Weights of a small GPT-style language model, trained from scratch on English Wikipedia: 3 heads of 64, 10593 steps.
Each number is 500 + 25 x the weight over its row's rms, rounded and kept within 0 to 999. Layers, rows and columns count from 0. Numbers have three digits each. The size before them is the row's rms in percent of the matrix's.

# layer 6 MLP up, 768x192, rms 0.173, rows 190-206, columns 0-191
095:485496505520508493489517519502489497510510480506481513497464518500504486474494522527514492484484499487534503503496481467513494512508517528539520474537481512492477521490480512524471514509493480537518471551578467495477489473514514542487455458513519529513478497543498478524473499495486494506495511532541494510469497495467476463483457531494488495515492497533486461500527528504470478455487467490503535522457487488475530548495522466510562457494533439533500466444533505478510471494524476517517526477493485494505492546488449566499536460502525486487508547506522488456459519544497515463
096:493487488498496525503442521527509521489518485526532482516512500475487523497485489462511504523507462515494516489487453500560533505496477436567552528495527471509521450486501508498530512535504513521515523502466493488516555508488490482501548493460550515485505522468496480489528476489495507492475486493527501475500490527481496469481521435483519522502481441529524536504533536468509511492502441456524526490500503488529474471492481490508525531503508534447494482475520486528526516482483487478515469483500502505555512497490503563526478499521496497514482521458512437474462506498503478492
091:500511495482506546536446461482459517453491457470523522471478513469495503483524518498515481549505456476466501501512472472481512494478492497525506518519472485499493500524520504472490486511497520508516508540488478550515510535481543506522499504488504535525530563484477508515466511524488497535554536513504488465540503504448490485502487509531505535460555499501486501493515448494542455500486509489467493512435535485541551528460502455551485492486517471477492522496528514497521532462500477521491482486493514509512551514480454522486490499491512491503449496488525479507480509467477490512
106:542498509491493460485507514453541522534491477509505531514494540496460521495510503525487507491463513467512516501495516527480546502503484533479500477520523492521529468544476485504511495484519481496490477500528489521502474517480526521517456546527489493484468490470513457432508499504516552521538493476473495483475509462484468487493471506452529472500496485461515533532499514544531453471445492485520494540522495485494504566519510466512532477488472500525502466519471526467491514487541470441459494515512494526543465490510502513508494514476531526490522515518485452508518535534454474489
098:519472490539460489508533491508477533514514511530451520482486499519526501538496465542496496509504488483526501487535520469504517504472513495447503463530521510557470473484516468495518491536474479481533510442498505531499488484499526500533490480526540547518498540516517481515526488499509461503463533468476490504503550493478554508535483497498504467505532445472476479521467511521541508495503515494488499533473448465471522467512517491567450467468460483508490512526484472531503505499516477472523494494498483491479525476461487519515494521483519482557501514460463478464534508493512524488
097:512426523467472504558490528547496556514480526467466507541464519477500481484521523480474511515511508501499524528497534465528501520507507524446499511501504515496482510484473515525477498530506500491479475484527525447466439487510497506543506535498522529502510470510474475494502488504503474493484495491510509498482518448528506492493477451546488469517506553506472475515475499490557436456517488517567504501486531503511502467477529536482539506536485492472541504471481539527491481487498525453499472509477503482529524524471535487521491518518497497482496525528498475511485493475470484511
095:524507508527473520500477482501498503500515450471487488475495473507511540502497529494465495544519545493495516489531512519498462493558522489492503510492492459492500481545488471476484514518505511478506468521529498483455483476515526524496484497481459501425511531480505500501523473497478454477497444517486512536477479546494472494501492477493502510517541527457528509509518516513525575465510491507471496500494507540467467517486504527544510527496515477517527533501516480517463512528479498467444506483468529546465489466492507443526453493519534541470525491502488490510544504541511537524
088:485519490511555547488517495491479479476475520503520472530465476478470502493505543576465484513491520479530511536501472458493498494535513461480480501505516492475521536525496471517526471502567513474520515478510492502500477486480477510511486490463472507475542521493489524505480519451571515518524522495506468540459514527489516459521522540470471501517460514539477533474496512456490499445530512496526475536491519493466502503525506463477491498487512490454512545468513519499512529481513495510509469529507565449518494477496514468522476507504490483521504477524526481493493461515467497502
090:539505514521523451487469475521523546456549526449476533517481514489494463536484481517515495488486518521521513456502509536487488525471480564509531499532467497494454500474508491412479507446492506503477479566486512507507486516475499491475505505479516512479505523486486492541497511552516487518487508512489518473516528450503507456481506504445468481533530481496529495507502465496538504505515498563535501493503520509501478523531528493483518508451470520510507484544514509501528512500507491487478457505523506504507470473464493512488487524538468506467535520533513466505487494453507478499
106:449524481464513507478468507474518489512525507507480497515432469487558500487478471535506482536535520564457482494503521506524533500549461483470503468470482485502468527476511548533488467503470523523468501496502491524515513502499521459488501537533479494559511524471484510482512505535512469474474484509460477507537451505533511511477522537514467549519534499473521530501514539507457488478487522502527495520454487495514513475525504491468478471516493469549544487481521467528511510495479472512508495510524485499504535506474509518480500514516475465480486478467559458489513504492500500483
095:509489471531496522483523500495467529514489488511514457469512458505470521513505543560512480499556518495503510515494519475482469489448500499489471501440487506485480450532486533503511499552489499490467533473468478454527529520463514532547490471493563488484491561487474523485505507487474528524514556530529514458519468522496519509510479507513501482499493493452478501484511473482473492476488472490546517457498474490513474503461456518507510513529528482478477463497521505502491521482493516509501471510571496475490478520505495513550512476518526547526467548490501491524502510504519498517
087:530442499552473500529512502542524503530536496472520467525521467525488544506460527477493470514511512472481477507482500513487533469550526533484505546467522509496559515522523487486484549478507531494518490511515522504488463490458466489492508533521481467503498502465491474546508479458484500478491505439518509470516498501502444482498498507480514476434524454484552502525484531544504488485545510516503489531496495481519485471471529478457540471507501498520503475497504536486503473480513467492485493511506556516510540529470492495498477522515493480438498511498473492478489523485476514510
099:461537503474483453498523453495490473534520480532493476498469496507500509519470480503497476545494482553485482493475502511524452505473485493495537494523505514499504546505518495508501479482489544467513523476530518506484485520515494529530514497481517486502512511484537522498508526521491450481501510521476492481516513463506541525486558488515489481474498501537498506478496489543515455479518510475535533508488536486486500470522472459505504476487490468504511479500491487496496488529453463539491460513568475527518443505464503494532482521462535471536482570451522559530489515462490529529
088:497520478505478500498503495504507501479508498526502517487538484483477527494490463525479500543524460506489506487511502464512484488474503518533445531484517507493512529484489533549509503535547490525504512460472521525482498505484517461496508514529560504566496492548488500487555462503481492477467518482474520522502527550511491505515488498498505490472473480533500477465516556486466522520525475492536497528498499466501555426514527409441495494479519451492503518496506507524518508505509468504464502486506523486470489481485528453501495517480515530489514508459511511482489558462493489502
097:542489446495497459510532525505481511512527490477493491477472503478466505481501491475507504505512500508487527514510467506480473468516501537523543535479540463502446532524537520460494512550508450519487510537535499494498521499480504498480467489424518541504542509547525479507500507560498499482521493475442513513531466512514534507496473495495491501564485508555477478475483521484538537458500506527516508492485476471542491514479510513481455511507475449479502544495511538482497486500459481512489505520495477489494468497496486440513507494527522556476532491520509514484480504490500479514
112:474503493498478490467458489533510509488517493481523498466460496510441497528520500506479540501493485520482526500500502496486512514476547446491484494514545475492457482513521555508505473523481474463515506514496520527494503498478470483545521510449547452492504503507474498474503467498506467530482486517534495512495453504541549540501492488501492513491494428499524486490505515494520463537501485525490466513526488478509501443514502484521486530498496540480525490489497433538518493473457505449526509525522503485485528492472512444515491503529520549542527548484518482535500515507508494556
089:512489498509451534478460532480463526506517464506459475528495487531485517492461496515527513479496534501452529469483516453477519490529509534461492535454501500532526500503503563492491449487521502542516512561494516534489512485475507493490464549525478467483523492475497508511462504488496515512529522495541534484511514485514505534510508484514532528494460508518516500479525514451503498450498474463459492523465500522478485439505475546483506510480471556485541535494460533491510485528510476490484459495540505501504492492498490507502512507488481526475504548544462455492509497522499488483
# layer 6 MLP down (transposed), 768x192, rms 0.176, rows 190-206, columns 0-191
115:532513481498507468509513514513493487522488502482516503531520488492524525522518518475463464493520501507468537476515523513500460486466521504472473537469487481532530514503512464502558501505495535531521509481462498491482464516537477492506553522512491435495517513463489526523512509529474505489527526483474488471512485514529522522488497495532533486485486486461505512495498489498509517531486500508530507489523536512536502456459508526475462551520475550487492481568459490464483511484429523484463451496529539512519478470484530415489459493494467491523500470486516491523508490465516503517
086:500479481497486477508484488486487511463494444525496490480507475480521532496500490472523503494520485482490500448481509477515496513483546530500516456494537463512506501545518488539511485519532525500500489478518510522488460514547564561485506535486452513511460466500540498489483468492511515495532489536506468500485497470487467491499516514523492523512521498505470496528453458422455525484513538495514446493514502499489490482510522479526492497498512459482535499538490513559517466513532532476543514524531459498537472510522512498524458505508485515491517561452482538467479488502512494503
103:468474459497461491511473503521466476554513507512531501535462533503532482496494477506464526498471481509509491508503471446508434550508542524478506545497516512513561519537503535532526464479487535486484496506478519506486531491490536516456491515500520462492521504556470484510506544472518482511483458478489503517465524512547487517477502507456495464481441545459518500479491503513515496473462465499498494530478507539480489548510510547503507460480509492478535525519544517478500478516517501461518512471488497508492474485500520478459504518523509469470474488532511486489523513530498507510
114:498496464454514502503477488487516510477488521471446504523473507500474553421483527560498509525516527515495504531544498474523508534491475515528492540501527512522484514550498453455507482504485464496502493480477492496503526510498505481483501529489479523517460448520522517486537486474525518486505498502517539534468513482480473468486475484469496492525513530493507473498477502479481486478531527483495466545513515486510487479515509475483520518492486487492557512509562507472561539515539472508452492492513506460525486480489499499468533506509543457544492508540463463490541472489491501528
093:504494523523504507496472514517549455485470506474531485466523476510475448489533493468477490502506485508516541502515541555509501539491519476541512496488507504493444514513534542480508540504509510517496500487504527532452489559474509485466503448470505477494496522540497514487482552495514482531496515554510490494496491473521475496504515516505539494456516488495479512532512484519459491503499481521498531513488515509501504443505488557469537557445520461472518502460483482468489475517486490503526539534458514508450513500516499483496473491441449480518496504529484479507490528501517497471
108:500529489456498506521492477467493484491462472483495508528480530497510525507553529552563519509474559528484482511492540492477533486529516488459461460509498552543505482518523469517499488511507517487461462497527503470477472507522512496478508472476522514476488499516456502514494539450486535454482511527473504469490483506498553472520501500466480528512519528525506472486519466483528494478501551516479517519499493450467496486514527478516484466511481514490469481508543464491532514512452521547505480514520471495518514452482515524552457514522529504496451515473523514500522480497510502504
097:514451553536500496518493523499457527505487510510551535497503483464473497482534523497503517511512495464485474515507489498513514520452496502513536535453479513497453465505501505455478488495505542519472489541471532477494501455507473483492518487526535506510462517517517510486457514526501542517493506503431464511519470517467576511498516472502472510529480507547509514492536500488480497471520505486505507525503541504515528516494495472448493520468443514533544522469492478549474515528485485504490527471485526500483492492446511515476529500502517434488506488484477523492479490523482536520
084:505554467506497483499483455490482468489532524474535456489503514528505515481498492486510569498505472492477536516532545511496541472504490526496475529503481530501497492499484529466473527519495502514513454483480489524492424500533530483581476497467503517509490482548497489522505475455485510527496519507521480520511528515493532520455504518478496514518493498499479487484511459510501457475496529468521512495550460481519476508474459485546463544489459466476471523498516495505483486489533504475558531509510538516512521512499489476515524452496521527494555510506472488492498517486458473492
085:491491496491522511464513536485535446477461458490511470490483516499506517516521477499507535446529496502530522559511507519527492446557513455470469507483517498513494495505500529525498519491555498505510472504499452488493528431498497512517491469506548521505481467529548483482473473510467506474488502467528493518462526524477457508540493522534499461523485519501476481491521487493481504518509515509436500483526480439508537489464506466504470510504488504529460509479497507520528483483518518497532523496560521536516538514499493516510510479482516487471512541516454529495529500498472460484
101:522486483520484502492527488498491489516468505460507510524507471554529515532496513495495494551533489497505487533466453574499516501520470498495521544462461433499486485505530522445505501525491499500478506460496498477476487519542514482477506474513514510534517472524531525496509492482488453494528517544480480509504522491510479532475468521474492553536463510496472537551492456486455524519491465511514512534480509527474515499498508498524499510511485490496522472530503485488480497489476498522448530509487456445519508437475492496532518549516502498456486517495496505493499485494563499455
100:463484505500508494479478517448496528509504457469499502530558499499459527491493495488491500444452471517518547528469526509526492492491496508491494556515475501557517472501498511541511523502512524511519469522476487516488531445535545526512478490484511483461460465477487468545491478469498511517532507542496476471548506497493510493526517482476468535493480485456515487531501488487503500520448545493457516451505500492489460508466496509451497489525525503503494497520556505486478492504509512521503535495498510510508515530482548509487490458525478510523501510526535532455432518496504520519
087:440497516483540474501475477485495522513512534454490491514496544479481532499506495508524503517539516477519518536471496522484460525465517487533495484465509505524494494476531507537502509514486491464526496553529498500492453542511480507519506507485493476513511497463480510484556512491506504495484445515509463512508539553507521460465528532544447509524503518465461474470513504490487502460516513480499473489467489491490493468461540532486513495543488568510515510511488495495492512493524505494457512453476510485507499455518527522520525530452527536536492468525515460482478486460522463474
105:523483473518487473526495486504518456516537483481473466514530485487519513530460509516456493493492472509471476496491502510526487554543494525528521552479495494518462523497544506498528553509532479476477454531522459465527469543475481489506479521487498511499535464523496498466508483488501450497517515477486461481441499525492471530516461482535512498476581500509501534536499514479503550491524516533451495502514469445488443510534509461523495491533515530502511494502517514487491487465488515508522487533505506496511501481543493524461463523512505466515489474513520481481501505488528485472
093:494485486517501509476531486473440507504467490501516498534501444533518560491479483524532497474449483484480510471492514515486460541499534486538503475510462513483455485504511445527485503490486501503527552480470511508486447528538494558449507477529522452496510508521545506461496502506492512471516453500489524504469513477462506490467480477503512471500502540513539491533482490498528502487486531478539478520492492496503495479500526470523531492529469532507494464524540489554520497496485519543490511460558502506490467500504482468486520487545524493532535474497477514485512509495485544520
094:466502462492472516545491507526479523484480481494467483474517512526465528529491516519496535464539472521466533506513525492506461514506497524470469507495448500527515500571481495463460452534479483549504520515518508491552474495519473472516542505468497523515525425472518498465472479467510530482480503531474463519476480478481458495496471513491518531549525543527511531471451503536488487482507517498492504490494456502452498550524530477499530482561514487506533529490517503492511484510521462513496520482499498477509480483508514521501498512490517523511532514478477478486536486470494516507
107:534465491516538507516516491505488496501532506536520483492515506501495528448504502534449512485522497523514493492488519462494510475532488487496507459506505460519490472473500521507507496465530513498471508491533541546517511521502493454492499525466503436542527472544489502487472509524459441573525487533499459494511520449499473472524498487486517489472527553501510528484560541534509504544473507489523479520454511518491525459517493470483479450470519521494490482520503500489532535473532495491473472542510509512465516467499500499510508509482475551479519474499520487473480471502487471473
088:491501516485565474508488508498497487511480520488491503481522493494513503480522523504484506475491524519492515468498478472474461552447465473482515450502524524524436498468502513492509539463518491482512473491482531475512467455543495469499506496504502463486501507500498523510467499506568490479523482524525467482459530516506493492514533568483451464478517482502518440492492518504473501507499510448476500524513509476533478497500512452504514505502523538495476547497481469538558521488488481546506511502521524498530497574482509545477507453494482511508521490535499531509526500485483544509